Part of a small language model's weights.
Size: 8 layers, width 320, MLP 1152 GELU, vocabulary 3395, 10.4M parameters.
Training: 750M tokens, 2860 steps.
Each number is 500 + 40 x the weight over its row's rms, rounded and kept within 0 to 999. Layers, rows and columns count from 0. Numbers have three digits each. The size before them is the row's rms in percent of the matrix's.

# q: layer 5 attention query, 320x320, rms 0.113, rows 0-115, columns 224-255
# k: layer 5 attention key, 320x320, rms 0.118, rows 0-115, columns 224-255
# v: layer 5 attention value, 320x320, rms 0.116, rows 0-63, columns 224-255
# o: layer 5 attention output (transposed), 320x320, rms 0.0998, rows 0-63, columns 224-255
q0 098:532494457498498495554540462503481519470442515576495432491525513485514512499538485501471423502531
k0 094:510454440493483458447452430487548541386446562514456423513497506516517463468509492466530488538536
q1 092:474505492521561519500495480508409526529436493564441455499470483496507415526450412577514496463484
k1 093:478474600510413520517526538491529537488471475551511516465434507483471459496486520488482508488431
q2 100:537498510560482556512490580409471508495433518434506524532434534557546525506473497365558572546484
k2 094:546520515460485538549531465516476479520563509489531507500489565491446513556533508406523492525562
q3 101:519512452503490465466482476450576524502493573558440453515510530506460476572459516493596494479497
k3 103:591479501435478490434550537488538450471561563536544551485533596506462443545478515431499471473434
q4 100:472533469534544451439462503539549561486528445529529510540534486449478494501428477479426471458498
k4 097:491523487553491503453532462508547557509555418529518483505495497511470552524453486504518467529521
q5 090:533512493452437496533488483486477551484429510482491476477584540532465420484569434435527484562510
k5 093:493497493517464529449531474458446475498486505459518532477531491487535455455530412536417436520535
q6 095:580499512559474511540498471476520566631412564504483491547496542513546459517416492577480547512514
k6 095:523454473519479457547496526470501530499497540509594457491511545562479487530477474522561479492470
q7 093:429479507551517517483493508474505439601560544514539532515574516468545569486472509526452511455498
k7 090:511458479503578520497533524507543545488537475547556460544543508464488507540529540537512452551511
q8 092:493578516458534511526509492502508524484518562485525498494444510525468542522478484520508505446549
k8 089:503507523568507513506510526443499494515486480567519464451546533555541460532513478538438461455459
q9 090:522485534527499573476472617482576504481425561514537498457501448434459392509443459500480491511499
k9 091:508475535487572483494432515486600520518485454453480457483411501489453455473478477458543482486493
q10 091:541527492447484550516513585492463486504539522537389482568495523445509508508443493469511498512535
k10 092:490484538428529460479505549451468534593550508499501575494467513438500493480525506418508519490508
q11 092:516454552489429443538560531485521497543500602577488502488545545468545451516501522485523546461551
k11 096:450497504514462498561530481487541603470498549495476492501586539508519518487493518497481557552505
q12 091:466529483533470490431492514467452499482474451560543446503448438472523462575458451447453555514480
k12 093:517525503509496480472501509523551498493497519526533516523496581476499559558521493492458539509382
q13 098:520479444546505519478471493426503478368496484519473475524532491476457426488487468468455421506546
k13 095:458461473528554550438477524505548526486482515513569533482503515521536458505439446440471429487413
q14 091:482512538517480528533543514507487472528565502479531415514525448534467483501520527559512464480555
k14 089:465463506517494434459432483427479492581466468511544406508449506483457443476459483557441533517523
q15 092:493499466515475505470526482528515481508543467393462469443476468518552547555504469473451577459571
k15 089:567510551542541385514487485480515457532533419507495423504504535557558527547523505486510550547504
q16 095:526472505523468501492518571461429535541491458518468551507544525464472550466490483466439515507472
k16 085:449402492513431458564493532438541538513533540432524506481501513497477530515539423574486536490419
q17 090:532536479527482619477549555503492409508563484540512489542532452562546458478497504504529514396455
k17 090:505521553517583573420498473516490431461533531496457492423526507541480489452458492518576487567494
q18 090:488506542534527447434429573529389536441456558503518455454523503456510521466489595463530392512407
k18 090:519466501416539534535462513522512516459415551533497425419523536493489471529544535481502493495522
q19 098:485512493453528575572505481453510521511446493493517443478497466464568555532473490494567443504529
k19 095:559558502487502524513556464477605525488454550470533479534509522481517538481520477457491460518431
q20 103:487567528474485489531414490583503403544546499491447518426510453520516530514552546483469521484559
k20 098:483469494511497430509549505507491458568472489446460483458586511495557477439501550435555510487511
q21 091:526489511519540466477507513395476432531504505508567504510445496531522532543490522555484553497442
k21 092:430439472538575476567507514427487440500561436488494481478519549460517504496473507502534525509528
q22 094:506492455514436463423506530485560533467495475503453502528517556558472478577484516493485474491411
k22 088:544415458512504510466580537480440600491439500528513513588463563473472427520492457490507483505464
q23 090:516521435549517473498469485566596479491488498537533445473580509501529538521515546520450458487504
k23 090:531516433562505519534518495481551521532542459502529496513506457499561523518502488554490527425478
q24 091:477473376455573441467462530466418463490507522499469441505489541490455485467520514465466501498510
k24 091:396480486537588464521458458480548512505515516475467519484511523496462506388494487500450528504478
q25 094:420524531480496483521512525466485487493504500477542522505550509610558537447516544451430456518503
k25 085:469502493495529416524572509536486474495559504456453478588579449496467526422504423456535459508468
q26 092:579539504473508502450534472600515452496490517475461592500490497525490455521473527433511482450466
k26 089:527423471502494519514494533501453494526513506438568433481508474520567487490499461523472504445474
q27 085:508479513494565438521566534512559511506543409507535476466563501506554470490520505534501486486486
k27 083:503452516487503485477566455543570554518546448432478466421525489510497537511576455547514449576464
q28 102:546545458531527488490467445508544501494438505445536508453523468439559529567514546500480552503451
k28 094:509569415480539507534461474439492510518448503421515493478492517458540560471503518602505485472557
q29 097:593503428459485572498510502509476544469515456603572410468549485525525486510464474497432507523499
k29 094:524573437522483449465511518505501514460530496440471494460527525474502530540571482507458544507416
q30 092:390545498478484508494540465499544539491426489490549472520510463536561469400563475480536506510484
k30 093:501499511512514471489568519554516508520440517509545484526508445476575526505477526502448445510458
q31 090:541542505469478565539485524519527516510514452486551532533481568516504460474538493424501509486524
k31 089:611500537509551505574491514524480557537501530458492472445495478578521518460457434553493457519500
q32 095:498428503512477527517514579458526488552469563543456517480526484415514492428504467496503474481493
k32 093:441491499435411603549487526523527484543462532489502495549518481489515579507444400518507538479492
q33 099:515510485507522610532498566525529631502415554537543476501533485448506494507441440507483482501451
k33 094:607545556446499494563474501497502489534507519543566507518480471510488604411461434497475472535473
q34 093:513553486575515446489488504547520557461498521448495444472441551528495498495472551546511555506510
k34 093:515486516514518477503524418508480504556542410471565506443472529500533505462489497564504516504492
q35 094:475481509542472516517433431577573530423471516522544523503402465481475565517527520566510520508542
k35 092:463521562548562386461515509501609513463513550497458454533502510479529516477476567561547547557555
q36 090:445471452513491462498507548481453502491502490487504504461509559538514507516491537499534495498477
k36 086:542533508492460431536523490543441506476516506562474412564529509454521591480448538521537509473542
q37 091:501412501523477531469535578486489490505498562557508445475515537454560421444503492550466472473516
k37 090:484451503510485518454558513476500520517434551520508417439571464505524427488545524552536447548511
q38 094:487438540505464468508553494527553457528423466535510446444450502524504529546532525462537538539487
k38 091:488395549493472467524589481604524482513511434499469539522473571569551549495529483554517551511427
q39 096:481484518486544491493537549512508518538493491480441465406479578509529423504588541440479522482593
k39 093:491386484494501496488561482498512537569439463467485501419448515492558496563508531508579489592532
q40 094:494505512511490479558507452482567497442430472542504521484550576543491478495510597496487513419510
k40 091:507456509513536447459424376504505442534492488501477542431544543488543535532522492515558500568475
q41 095:444531543443477486459409514520502522597501528477546488506502534484504468533451524537494572493511
k41 091:505465475480485512489541502522485426510463470556530485466554508501461473456433563526430513466512
q42 090:507454523538478470507561486586569510361508569558471471528562512495481459485480522510536562470403
k42 091:487518525518510476461517504409428493405535555537503515516501498545431475481573467505510580471360
q43 093:574579525504458500455487469460502503567624436471506502504503534506516477494522481500504461459473
k43 090:500541466498492527467524458486563544505572479464523540525505481521605538440482529555498449488588
q44 103:480512497544515432532447462536535442459427475496482562501551434486583503549566500546534529463533
k44 097:482479524518469475468523490575467500488402374471486494514479492403537464539528439586529502543440
q45 096:487476474495500476556469454526541488517555430522545490508457521511484468498481563590429470501524
k45 094:470487547492534506502497512450465530493485512537552579536557446550519527615466538580555498587494
q46 100:496516565523519513465477471473535584469491548538491537510484506575488493531558502428469513488479
k46 091:538488523551497524538547478498528491473565502447491486482485493422528502512554443451579458541495
q47 093:521533505501498463458506487519480445524590414450501469489458445466478454485536459495485493527540
k47 095:542545493574476457460455452420538469495512433542435524543533467533534454468449507524522409499506
q48 093:566516536522492477523455515434478514520489466510497483431491519518497451441538512482494450532449
k48 095:569540587531512501509542502465498521456514546502466502454564454463534502480457408497521479453514
q49 093:587456539403501480552500433476474509542483446523474514520508578496524475517554461506474509559537
k49 099:548407524470496504475525418448490466471455540489519486531490505501520558510497557515574548477511
q50 086:482462493499420540523421498514497448467508441539556524470441490496475478477487486517475536522435
k50 091:469500390474492436469459531530497457462535520607477488480527560505513406473444538537498499534496
q51 090:520476438550551552533524468507528475491534548519488452453456486519445518500493508455481501473444
k51 090:505530439572526608537425506487424527421447463553551568457509493533526586442504474511468522533502
q52 091:505570514505452469552475494576534430492551492525528525486480430487475542561526479481502555528476
k52 093:511457470561514451519556473597530510492511455469458534402462440520565445558506511532502468570420
q53 088:423515558555544489507448522492500483466512473505558443562446489537486518560473547538560491463532
k53 089:400458477514506483437454505493473419523505483489593473571448468536455510477459493556572521475456
q54 093:491549547471480556476477564536477469472522525455443572554444483520527566498537486441502511494506
k54 088:463510515526497496449508448466449485504417456469402494538501462527496457513521552453519500442476
q55 094:494537529462488384439508480582528529498549552495547526503473530528447546546511502493459452430531
k55 094:470505493414457474443542486412524489496451477490497518536511445567438501507478516537620377432554
q56 108:560480510509459559488477472521549467569553423444493538527480449465513504512530421478526513567561
k56 098:556494486501557461434410504541507407585538478507526534496481468510467522428499473512451481542591
q57 091:404502489500477576557537508521508505502538604445491496508472547477495532513419490495510510491491
k57 089:480534508498482547520527490417515457455548499455488548525455502506486514538420516493445456476508
q58 092:549507464456523457549421519534477499579567520434471554564468512506435434587511473561500500456532
k58 094:454495485518496434538437450544469490593528552563565499520442486494522451537507546567486418470444
q59 095:470424517537537462501427407477510435483482450616537572489446494407479502542507525584502521446570
k59 091:509463525515563474487529423495509441471484485451499544440485466518551430524501493476476556497506
q60 092:547499539513490523493497505564467514509476446505548519521452511492424520527410466521511450453568
k60 089:508529480512515515469403583527488514455521471521439534460430435529502453488482514518501517440471
q61 097:508529457536485509531504448484578527498515469437471505436445479518504498507492570530579538503567
k61 089:473591484476569514507559464482536507477483419522514540407501522467543563506456540544445441485535
q62 095:462465402532429498503450477482514517524497417454482541578541507457471514479479495537489501470439
k62 098:545450543428510509507416492469490493551507480570440502532539502531423551540485576477509503510469
q63 098:522480544432565504485485570421460531485487554570535560594530485474504500452481525530469445506549
k63 089:529475542505507518479497524473490588449545557531500501518520507495561448474510555499554518515501
v0 094:436518565520511478517514391485579490496461519444552501549494514525540520486469575520511459508523
o0 086:535550497518525469462466514463499516540504527504470514446478448513556487503475481518431507539514
v1 083:477524441503554478488486489553507507503478568516510492479520427516468401482492563536421476579503
o1 084:499528571497463486438445510507414459550568511441501472597472517455469448598546533430511492477490
v2 092:480573502565461477448524501550526470582459503410431440583563519502456489527588467462513453512498
o2 085:462511520455556521412465482538514514455524503525537491499529470462446534545383451486488472477478
v3 090:480476510464559495524414532484496552526460496471574561470482528484520547518456485475532510475449
o3 088:475470467461490481512405484542495441564478513452476554526435475561379538540498551474541462519444
v4 085:472447485452431486512523463481516470556542508441483497453495511482525375428491509497435453530457
o4 082:501497531469550445555478500494553528441565499473510544493521529554423527527535541559565467491528
v5 093:537495505501482481496528552521514467547571447455517502535546511504536527502574559482466460497474
o5 091:480477500462532480478518449563543485495474524558524475496542442501440479479499499521485456482439
v6 093:498499510534443474495474526505464448539552503525511591459498508442547459483540449472514501484519
o6 085:544499426527490565476510420555498465461553393492555482524497551577526514534415500478431452514462
v7 098:473523570509557511489479523468546502475506562528492567525406439509567468547441517494439492528555
o7 091:577458518559557472510507567496476498519437447483455453489457528537479523559588530512542469435470
v8 092:530549531472525520530551461515549462476490467506479496531519525440532541522496470484502522532502
o8 090:519445506525522531512452519459530481520527572526496524439536524477486478488513485445470521454494
v9 094:536511515556490448545456504540486536445503482531509508455465568501588510430480512517473439502563
o9 088:504561474483531525465468487448452480532558440511514534472504492533501484456578544409504551552473
v10 087:540531494540473502503463649430434496632513498498526545569430416475582444486462423512507461503533
o10 086:524500532499581446491462379508492511408514505503435468478491516537455521451510502500539494519482
v11 091:500470489506451499494490468477521541539497507538438498543461418486513437545427486536520465488549
o11 088:498589482520576516461493440465503490493524550416541494471500580511520525488556478526478531522481
v12 096:499562480450504563517580487496532467529512536526504525508463438565478526504472506496466495433521
o12 091:504470517477408491447493528540493560496533465562474491462496495494456458565496472482438579449510
v13 097:486489609483534423493532529484479503455439528514545526564530510534495485507479556442572491506564
o13 088:491494456532517539482457596501473451520555517467507481500511458509579518429500508525510486567423
v14 098:464488549499547575450454499448524469461477521483542517483398528445471507429500460460419545502524
o14 092:494494449478478446514454494530507484560473462523534520575497508410494496533505489509496496558429
v15 097:439483480482575579492518565437488562528456492485506494525530524475517462474523483447455451445548
o15 090:467486502500521462472548515483505455464467574470500519462578478519518545466478496462503414455491
v16 095:572519501427498573593501532468534502595503495556510467553539496549476505525497552452525495466503
o16 089:524500500558512450531511556569436509355506519524462499451587507449486504471512561558429497482478
v17 089:498557459484479446604449458570501548485550524491463449492574499511488529496552480460489556529496
o17 086:553499489511482594526439563454478461465538520477435565465401497491476474511463510494479460478510
v18 092:465476555491497601499486521542425514499531573505454502502488467459490540449471501522575506550457
o18 087:474421436467521469510420528471514560478489420487479583428497498523475526534499536545481535491512
v19 087:410472563524489534561543484543519545535530520371536463485514476494515473502553523476497467494481
o19 086:505526508452519498497469590520506558527499536532531489469501534455453452472470499481513497519560
v20 089:486502468540540595515530505460476475451498567534532498526453552586438483438491451494550480491529
o20 088:465410543440500443509527482549520481524541521451540472499496494512468422410470506526502449492469
v21 094:501453557494568562489553462439428412591514508388548511549551500488534518554528495501575532448517
o21 088:528537487497471473549457504536527531469432431530463471537482496466499448498537466517489468470462
v22 097:453488494528421477556549578486494554507549437389452399423490389507523449467539556476545546450587
o22 091:501571525492548423473494511532514480550489478504578514524492533555521507541440576563519480520490
v23 091:481541503501474468590476549446504525463480532412545452514572458489535499415451573494500546449514
o23 088:484507500434518471526459537505478448463554415510492525512519461473473488481550498486494504500543
v24 097:480502510523480533549458494527379501483541478487507449439443458473485448443515505471486520483566
o24 090:552613525555514438441598485467515530480549501511479519483474503560469412502472528562496451499506
v25 098:525467609451517492528473582516477495460433422575529562531498503479498547550511432474563484556464
o25 088:428514456522514438494450449545529485498499517436564477473408488507526520496506527516489577495547
v26 094:463436499460492525554492553477409418567490480561529478575523416508458539499501477540569523530478
o26 087:563499507520567429478530471478537540498537502473458497467531497467554537532549561530445500474576
v27 088:524536528476470558539431469507471484567493476575578460505490471461513455454506433477487465510474
o27 084:529442533627518525543557511499505510479515482506396530509528483537489471482472497499565546438530
v28 098:452535494494486571467475421521539507545506450509558467499501513433455513507458500518531549528513
o28 089:508446488467457450484540481496461426514557539451369515513524510533482470514561450491461481552509
v29 092:627499540439575512474566446532574455482499520487498508505451479591557461474449474448513523492510
o29 087:507509544475467515509594513452460504640486516494477458562551508402467481423515498539558450476484
v30 091:461474480415414501440472464467465455434485546472523550505367442586447538505600541487511429439515
o30 089:490484505500507529518536605486574562564546506528496519464476489524441465487458488467501587500463
v31 092:395473470539486552496508519480553465460454526521496494475521485497485520580470437452491548483488
o31 087:529536473534460493493489506464550561456501453464459411459515490534475501469525487556565483480394
v32 095:511437500515480521510478515485434490523510500565514492520505450549494430497473460507466567446461
o32 090:467509529508483533554546480503488438554506440430530589509530493458531538473515573570548438540503
v33 092:497530520473554632521469503422442529504536494528528435400480527477469590477433453497586471509509
o33 086:495421474471560467596543537489489578492527506520520450466511466468551525514539434491554474521468
v34 087:513460508481472568434520560480467457555545537488538513487474478460461474460507470511544457461489
o34 089:517512523557482497542562379482499497542491454504450553526560467428578516606464523538439524554508
v35 096:446550580437505445466531498451506496505507487504581520591423546474457550506498529473507525459460
o35 090:516467485607517500509500560515460506564539441466385526493467484508513496444577489420447467533529
v36 090:423486526457510440442488533434511419548532530523530496529474465484495596496448502500502523443497
o36 090:501449501491486561537466501546528494525477447479507455452539448510564497513534483439501419521562
v37 095:510452480528516451445520468518492485483523476507454482512449422535493484459466431455432505444441
o37 090:391506569463429476502480534504529498411488503532493488435501512511521519498507621523480461456446
v38 087:510431500482536587562488525501456613475481529511477489545530554539465517460546505537474508383527
o38 087:515514517497540516453594526512448485507556503490556501539465427534553540516539521562535406447458
v39 095:519535469463518435503488472479572540517499495570539553480462518505485495471531469456459539413499
o39 088:569513498580500509463524547496454499485459526440487493446473577487497516500501501521507461538552
v40 089:492487486494499503459521592388445412519436546501471514602524490489502468477488579519482519502431
o40 089:471583508513431511507463423545448506401468473532521545434430479535537559479527573485502478477506
v41 092:473515513518394453454496478498493394556497541463459543500521508535572536508530536557496514475425
o41 088:538478486465501510534451505544511605475455500464588432469462518558445510499447559468505553506473
v42 089:595484452493553470534508470454493571526499476441490545532501509487519525486499499426459522467502
o42 085:496470510492454510478538521549535441459432445562472415513516446563529518538505521448549579468460
v43 096:565479482530456437403417457472497470497488604544492525488432487560523463451517438437407484496494
o43 089:471534490496511498503431534505524501482487478475474493462480464414476453489564472537528433496469
v44 086:530525525484545544469457526510480493479551521476507534510509420491494565600460462540536534566490
o44 083:498528484556532382524452483543478479537463492504471498476505504506505460482460550453504530529479
v45 096:407515541505547453544528425430484513536427506444481478472467551425561546500506555458480483435506
o45 087:470414415534496509487474467449517486475515539448493420488482468515434407497440462529488449515495
v46 089:531508560489512520533522508453497538512443481493496528511451422558474539533537473524502496438482
o46 086:489533438543548478456517595440539506474531521514487431424516496431575482498540503466511465496487
v47 081:466519546495490549525460476590511459485488515428558524430541486532486475476447553483506497556522
o47 084:417445540501375533489508494529471514571563540535561528463552499473534533518540528513454509463514
v48 098:514518444528495500499552467505513535476449502457549420448588529511484514507527511509579529546446
o48 091:452403472527456477535497476492501494456540560585497565561488548466455499511511440613495428469491
v49 094:454617518481501522531541530440536527488487450502524493522473494496475526530560521524566511465481
o49 088:532500451515528528476438468528447484590594423490519518464478461480463507548423523479457513526513
v50 096:508503429502537472491570418480471469442447496514524482467494507531484527489477500479446514441486
o50 087:508536541463473404460469495541561482553537478465439513524509492496544506473524419503512425504518
v51 090:479473418504477509487553535536448407492500458529594544461512449484495479532531488555490614515425
o51 086:451488517514452496517510529518513454458484484466497479475500570528480455492557406451464454475561
v52 095:460511446458507520510566529485474481510545504515444426494499438530535517464566418539571525475513
o52 091:464449537445521536502456512496496473509421454577509504498550449437448478524510471536491514509524
v53 096:556562527505420551525494483506513509500395467427494519458528422548428512473495523559482465465440
o53 088:564471489393494524482573523433471518545558550554438549493516490450495521583507461447522542545445
v54 093:512453443483440448468474608518508464489549438550546464576453498497515545572518488469432498442483
o54 086:537534575468536507501465494495492482450443559457447474578545569438560490443491586471559475525457
v55 091:497475539494503469533529416441480438515470565460557564481528559479502511532531543501400495574515
o55 086:453550462461482437513490515488478545477466494476455492547402439504473410539421493511534522472502
v56 088:544494518489533508434462519532544558540500599529546554539459525451531515473546512496484494473561
o56 087:481486495485479449574561536481523421479517454434475476487489477520443547477519531414515514556512
v57 095:531482453541506462475520454536520590477459484414464521416476509556527479525464564513507495516446
o57 089:524567593457452513475511485456504428557525493515519480480484561469518530437502548464527484479485
v58 090:559510505529481534498518532486479553541529524557448480519509497480410536464523492461521473587456
o58 084:573454483566443518510527475507545492490502476523506468385484466509476567543474533469493489456516
v59 100:485504517511474502489549542404535431445519594451505496561499516527528516515484590427534532485434
o59 093:539452517532505475503466523518524543560501467496455522525484512505473485474484476565524473499502
v60 091:487499495524443431466557506486505541513551454550500492413507521556474513514558580488539469456505
o60 090:461534526472447513591508506455511487498500526333509492477474490466507471467573519493384555537569
v61 095:510524474467500485524505519462588494464461545541500482467472555517493560515474535490525493529448
o61 090:509507526433486495492450444529511498536502423484450501514430567488480533478569466503433486507523
v62 094:481520508495462444412520532480506471537475538447480473600487485541515492487533497497477481498457
o62 087:544437479465515427572439466522498522468466421514502560461504483499468484444493474583508535516478
v63 089:460545559471515490472437530576533495462558544501473541534565489417484427473437437470473491525522
o63 085:475478439508411521544577497515565435532500529413499492458422569529482481450485498531480560447515
q64 121:467552405478438469484470413469470508533491587556505520549532480480537439511507497574533488515436
k64 125:553502546482461557536486464509489499532431518486515503493568526473477481515554483500552529543524
q65 123:430438491499488509508529487456525454416509528537473487486488489468529488584449485524517479496459
k65 128:447484502524613467552586477431492526479571448479508571442510524521513463530433475519501575494465
q66 120:484428508509485543538515489473473498522531477515485516551479535514489600415510528587528554516540
k66 123:437475452530517579474500506474486462536489451437442508544533467442474496528555431585529465562530
q67 126:516447511503446502463488498417552547523502442511460488453472516498474449454450532448484439461460
k67 123:432459561482489475501523535460542457492468452499491454493485517529467430454520434505493536473467
q68 119:554566569527463466541511458498505524487497504499575493518486537430502431518469458489511475586523
k68 116:487525520499503559542444489484528474527527437454524547517509450482450457529516508589457567487504
q69 118:554487458550454531479515500505531496523453469486456539518438471560526496509508445445431500495502
k69 112:559518492513452508469590515438613549519481531535510460513464447490466526519570445522512525543458
q70 117:508444518484460550495474506545524511527496418514542509499484528540547516510539517385428447510479
k70 125:522436553389472472468555469441505512466507503540512487514453468543572518522478493470486503451497
q71 122:517466467521470474469540540492515441497415521518482499507462462511466530385523581546492484487477
k71 125:533438544500477426442506523494497490564527478474525486496507523480499484439488479448446567536468
q72 117:452523491513521492499489489505433555544514443495542544498515483564488511559465567499495613426451
k72 119:481514487569556505462535491510454462501494427523581451502484548479495538484546599503564488465473
q73 116:503498546485485542468497495521486584481517513472514457492449482555538561450556513532510481431434
k73 123:579542527465590527537537503551470546437483527493501451496511519484466559466550482459504549479497
q74 123:507536526554504498441474481458417486486538464454455458503461474572532546518506478481497467561534
k74 117:535503474565474514439507565525496525500490488490424438551507539481514513516497606476454490416585
q75 121:373547433452521516540534574529450521511488452497480544474472499495510539463504512504558546506470
k75 125:407491484526567492542488576511468511559438545558495452563447524506505469482541495449582507429498
q76 125:612507481466505526472565512574571556563458520542480459567485496472492517520471450485577541516542
k76 131:468490507503564523478547485574472515520534529534425451516442500451522477487526467517506499538442
q77 119:534523532471531525530520541490473451505485477488524507574514523509545499555505452500435498482485
k77 122:543447438507463446574546557546488443554459520463513521565517530526492493553429470533496501537479
q78 128:452504498497560520511515511536524431521448534507542550533502523469554419530456490494538510502501
k78 129:434547507544531512519560436504426443578490452446481505665478554541468466523435465457524581445535
q79 122:470532526506495478541539421507497485486524493506461592541499550540507402552506468487470513479478
k79 125:487466454509531405489511492501474563465493593470514617528443468503474505514453484460472441544531
q80 115:577529507451469445516574454456546510554511480548535492567452468515539472439494461476505475553483
k80 118:496569444527556487516553454523499545574493543489503508514514514558555475517554503489467516557539
q81 117:510518508484494486545483477368491541431528511494551497489509556516509530409433480544439551461427
k81 120:590497528545568506465494438410517562503476508521484596450501491469514556484493501556517578529542
q82 122:514500469533494535427544450520450504599529483447464514424521433450478476487464519539490484552534
k82 120:457454438418486521453470518446526461555517501516465537444559561519472470479454518509455490534504
q83 122:461488486505461456551499546475481490463502562524496375496504467496483571507531477518477507478468
k83 122:467468465535500467561504490445511539546478523558461415527466447508456563492521424484541468478482
q84 121:518464557490517450486556474490465512445518473531512529487481525558479562488480492469508518510590
k84 121:579459439473568555506496469546483395478406530392489497513507535469501503484482545497497514524502
q85 127:473553527531517486476520526518503471524547541493565519512509493560522493500469460483476428535508
k85 127:532562482500515508489523502437503523533519491492462502515503507483549635584579497508507440559552
q86 122:540511465539440498455553549552453530520522557490519421533435505534505518422493550477582508477575
k86 122:553464476498526535487574568508485462486445494518496449613460518475459557432520523487484506506496
q87 116:534464513468532552430502522513508501488460465530497458453451534463568497556533481465480511466439
k87 121:475465472511544545577544506501446494494471500495524511444493471425560471511437516427455499604459
q88 118:549512512497471577539469541509443485483475523526512499563499605506517548456531489511484521483580
k88 125:483435556464560553516567453497518540470445510524474531496477553418501524430509521496474509486423
q89 118:452514488447495549475510499446555447510488500480529502490480477511486534441439518466481585501518
k89 120:527488561527463505497506447487562530458534549544472505498507538539518597473477541590547488491534
q90 118:436523483506476490485493510574474486513490445515505474454577583582537495464490470607547526443534
k90 124:493484465562465542510482510501515568463551461501571500483475549568574534463529520553524506568437
q91 116:478442453460509521468503462518545476512446547452560481452556459559452493551520540562553584564489
k91 120:453510494454571569432459442448473442540491461469473462473546495575484514550525406508537597438522
q92 120:542454525501535502411490473445443514534515520429466494481558463591517439571515478529465610474473
k92 122:558498503431506474479499528509448503521511438478447489489543517483502450468532509433539542493470
q93 119:453467499553576556579508466550563447504499483488437508476465464555472536492396496495460440567522
k93 124:508485453553504499520544447491488479403504534418503521479433435442575486461411504491464422434522
q94 121:503462517487497444511493516427549470434475507491530504434513479528472532461563556503473486447527
k94 125:540459498529531444497579504483500495563537506503545519525591428531461577483481527522524516417619
q95 120:429427498471470455490440527452467490509520490573526511509541435529523452437504535509507565492571
k95 122:475468509532553445477447578515500532562495527442537504559539459501512470517575472550436525516541
q96 119:480463515489486443484488426470475488459511466579468430556458478517544487501458496489470522474459
k96 117:530498541547487480550496440526515489458556497518470482504512443536539482537476559558486616594493
q97 126:528515579545442453478535545556457503524497534500504525551445479408438468578520525489498580511505
k97 132:467514544524560483540526523500486514504448506565441514525418552460369519513553593481505526461501
q98 123:527582530522462501537503506492523444411481515519500509482439490560534560472506457470488438523525
k98 127:459507447444495477557539538451490423411513500485457478464479514499467534548517440529484439563532
q99 122:502499465393466458514546502505492473492471503524579524493524524544521556434522460498599461531443
k99 125:498462448426487514504510457515552476469440556517564475514495454542453524555459444564504462507437
q100 123:541552569564526499500458493506481515512450524479540442494472480562440483446534496504504481582398
k100 127:465478488540480484523454515479559477431457552583556450545510521466464447521481524527482464566458
q101 124:518469522470469485513510459527520485534493507539477531449500485493538564483485474434521489493561
k101 128:484549475495546487513419440598509424465434536516489399485511498470528579422500519446485471479553
q102 125:518535492458529429494465443549529483483496456489539522519461548464465520443624466582528462470411
k102 130:446448470497525491503523490509554410504482508516593540552473584524499541469566487501523444517464
q103 124:471484509489464477479570467468480498509546459502494486525479495505474449486443548510484511535469
k103 130:521522456512417474489467411490532466477510477425511497588497477423518497510431480450526570454501
q104 126:475545459506517499525506470506542536484524478433451423550442552498443555528478492546411475518471
k104 127:466595431538494527517516568502507556468495517489409529512510513516517511473419522545464448520473
q105 113:507502548566509475506539529496511468485514550516560419522595433499444490498517549541445522564507
k105 118:523475519526571502496472509450559544518508538484500422458564495470545514490556524469488505501475
q106 127:474460488524586528491502527494542518488528487462485476544493502540399451466579472492472549546491
k106 132:455555480469544501500472497516475540535505488479533468515489600458503512474517515464561539535475
q107 120:551546429536509464406551467498473464487509454488456460504468507517466444517538502431517474487376
k107 129:523551422468505528467509455514487474430489540473522509510446554514547541502517454528508456492448
q108 120:503568497506451494493524441534483488459525513521494453561520545522459469499478485484467466531505
k108 127:536521533492479556495509458535452448498482548536532535503471460397519535552488526524466481506426
q109 124:442487480515416523525528506469442506514558585440513617488503469438509527526510483535545421452520
k109 128:510508527413482429538462465475495518511489478528444462496465454459480419510472507519582468450498
q110 115:457552499519499478511491626451488389476426551520533450507526518533517513518450486499531564569471
k110 123:488537502511543468426509541466564486449467582492495388498519460506506553464518519587537526476471
q111 116:481518549574538501518488519511398490534512486487513449483466503536549479467476486510506550529484
k111 122:472490512498434510452445486507479493480450466491435545477476531426479548404469492511469458486497
q112 121:512498463449528477554569477574577566480546491516480527486551507480517466484486550511477546466499
k112 130:436536496479524447556548460553492569515530503592510518509453435448547535523575586511408394589463
q113 121:448520457473459531544499496495611437525452496503524408479519545493510522479519460457552499519543
k113 124:486596489515487537544516464402551515483491473431516516514488583529486554367553514511497501506474
q114 116:478611569459503568462464468435505486472535526515541430482503465483534551535503473481472557503534
k114 118:509561549566544526507468442486528494569451474511526492439534504452503478447449482534470468538483
q115 119:510460488543441480528473505584474498467518536469512553521400512459556458478464505506554511423486
k115 125:528458481501493477495482472560568561504557479507515509515422438597486500515533512499571508524540